Weights of a small GPT-style language model, trained from scratch on English Wikipedia.
Size: 8 layers, width 320, 5 heads of 64, MLP 1152 GELU, vocabulary 3395, 10.4M parameters.
Architecture: LayerNorm before each block, learned positions, no biases in attention or MLP.
Each number is 500 + 40 x the weight over the matrix's rms, rounded and kept within 0 to 999. Layers, rows and columns count from 0. Numbers have three digits each.

# v: layer 4 attention value, 320x320, rms 0.106, rows 223-231, columns 0-159
# o: layer 4 attention output (transposed), 320x320, rms 0.0955, rows 223-230, columns 0-159
v223:528519583521510492502421482497538485540486460588471488586539541449478410508514489521495528531446453503516491491488544508459469561501523478507555509494517484558516522453531550471494552479547552448451460484487489524548490443481542533555481534478487521532528576491498511448450478564458443485549494521518523564512463603476496449498521516417470560422517532493503517502480526472478515537494529495530517477534457459497520434563487479497469461531576474538516513517488502432484555551503496
o223:496483432505533574518521561538607531515524528485569519475497520580524586511505458475469496487552553562549508501473417466502505425447426521519548477494507533464491495471440527447455544530509464477619543546483584456526420482532436479508539486550530494463515487512442500505522472463554462528543539424434400469446498512553569415509511593486482473502519462510553492541506499474492440525461484515461443493498580474453529539505462459501484483509474535465503530524567519588544507518494427
v224:467539564452478451519500551519475534513482559498510532523523473508496518504522517538440550484496433505493483433493550496577483449499495504463466466504516522497563411538483478448443457468511528462480564484579450498453417528499465469528479489486494505479425471451535459498426551499465513468469462499592456470466541478493466512495577492486468599444433553510514558467550551411518495460491516513431530523456457498555541445474474507446502487507517510443471564532512501480486551489427518
o224:570487511503498493584472425530515502507453501574509530518468527504484490458509521467521487500567542559511454471512521493550535527546487530488520505526560444496477496526543473499478545502529480558557430503484577493510482504446483466513397501533526510529506518530515520475528513517447519525476545516505568453523429519495501463585504501463506488493463468546419481482457477533486498490512506508464566546420488486493467421463483487484498455588483507536513486510394595507545421496533480
v225:469467507431494492571535490449444505444539500544477463406573475411430455536486506468505538518531448450499578517572518414539574474582532433486512496472461514550496509497467499569478553561497531462497470493506480498527472507515476547454574454451550544524512466563502430508468497439467579467490604490491461533419450471454571573539375558574518578490516480478454565524509419511458538533518495494495545529534498567506411442560490519459494522474446524473517529504580548483475430521486489
o225:457516513486576411382500567542509509507424478515487433472529533490522491514532509428474572458500565501546515491376565515516489493495477497502416453479456508543482474485510519422514543451560480500457499487436568547506416546546515513416520546514564478488507483536495490461542513462531474567482490509489470540516466582480478440561525489427480540533541453475440485408416623525492454476524491519502460439504470501479489502482499500548485571566495516468510488520491493493534540441523537
v226:455549497521494530541497546505444491538472515524476540500503486497494460527556465408503387611471487459486476590398470469512520503475531473475477460464579463469481585485525419532519486521480486444534542507490501437527527574475505550539498518464448477576614476510527480463501519453500500508527514529501527470432501470446537462438475520457497521556545445428518487509483524500462498485483503472480454477490472512495526519504547546509514534445442492536535440490522525535503439536430456
o226:507541548535447484518606471559528521475472495424512518444524500552503551456533502522504582497531465551437513468521460481606519489527503574496500414518506480424478496487481480535513546407537515484543450458492477578487542539561462382483530489508515546483514578520492411555491459483455462522520456515497562485527411482522466482491525556527521510532511502486520429444520472435514503463526485512507506492503484490506474512544574456538513530484480580559536538521474536443533516444479546
v227:563549491420495493525487478495480478492538475542537516545548524559492487524454517467541467455482506508467494519473479443493464486470498454527513540481543539554523474523481528508488558496546509509481530570461548509513578512492558491484490478419505477427537485504549507527519422456394486511543447387487552489525498490450493501534457515495505471477560572519523503549571558482506477532463492481514508479486502488508520475538455436441546542471504499487455523462488520549484474463497504
o227:426466504481432568451503452493549536472528498524485439494460459436510461462519479441456571486455462474487486479426429467439447548520471479489536589483518477435521506514491405495502561461497495509559520517509502468512406406510518483480466518570445490537476515458506533476496500572551464563479499531442497506506489527533547476538504519489468515473424512466526474505459411499461494447433474458485526494509402493473574496462503534507499453497435452505536462508472445443509498432543482
v228:475497485491502517481503553475532548494540538502586539448514527603507521490558567470477487535489496500473556467448437458484486423510448499471485543545517495544565433541431441498488489474494524503529468466446506447488517493487538498475489451480547498509532485502534475549442443387540538533550492472564548525536495467478549552572483492464515568506561411504504488423450530495539514471511505484481463530520457531569522521533532506534522516517437526506410448515482517523490497494505516
o228:503489503476520472516464486535456531471490521526512465443447446440481474496457509513465549500439488545477544509455490531466529446595537544563465533407454501498475513510528553590514512492543502445528486537480428520455488520526471488509468433501483472503582487453441475531513528503501507474538528514532450478525507514443515450458519505428499546466498512519498470484499572524403474486533550456521502474473445486509537513586515476479455468550510504536506513480487488433492458544451513
v229:478515509499490461496447573507495510500482480487541425551410476578519471527543457509504437526485493507491526484478502484484524531460489392501486487477498473488509479498511525549552537406531481417571530582523579488506511469443445489505537508436510455514480471509517505480559565443464500546517505579488470543595470445467566468515451459588474610514495498470525410449533410410489445515513445544557512553487508478511492431565475500492491460459499483583481428473476475468518462532550462
o229:514495486472402505502504448450542506486460516495475433551541477513504451501501462458586458511477520464439533554465550541512530485533469527525465473520518530523596460459483396493500491492466466512543472454523484533501469533522472464456460504587469505418546547491483568502467464509438520442479522449486510506460485592558449551462491518523474519540500467495500495509519472477511491548488569442509476450594414504520475480528492487482457544483425514491448427480457572539466575491408446
v230:488595536542422532525471487495470486544545495507517491465522411549486562505468505511503515466497458474485449575433536513526511500530450557493538566490499493491617463471504504513419495474521523567503524480481503514586508467525500462476485455435531502456543437490505524412561560472477518514456502512509564429546506505580519431482495418473558485533508515613435542518520490490485517418495490494499512512485534521514467517489491521476527504550517503510547580512497479511469444500432565
o230:495493547522545524478569519475544488499526448527447475532415496477443459494534524497447518446466563570496505484560439533531483481547466416450549522510512515523479460515476596472479483473502538519546546569512460488462485496554507529504571481551502436515526459437505565532587495512507425441497483474509530526453442516524439560536471546500444493512606504527559461527556468493521594467522446489421597495466493470529538515447536536553511556454488467481460431503541510550539515552498515
v231:499481507495517477456542508458425503526570516497533488508542511469545456445499540425534601522520511518489481472514505454493500498448471461598488496534442488488511491547466445531497461486495431437481509515447477518498527461509478482396477424511496558485499421510492528514592506486557471559498494549504504478450492463521531459507479488476521415437495576487461507551517440470455479512494524528487528500526535471507448513484496499493510507504514503496555427473485451515524569559546466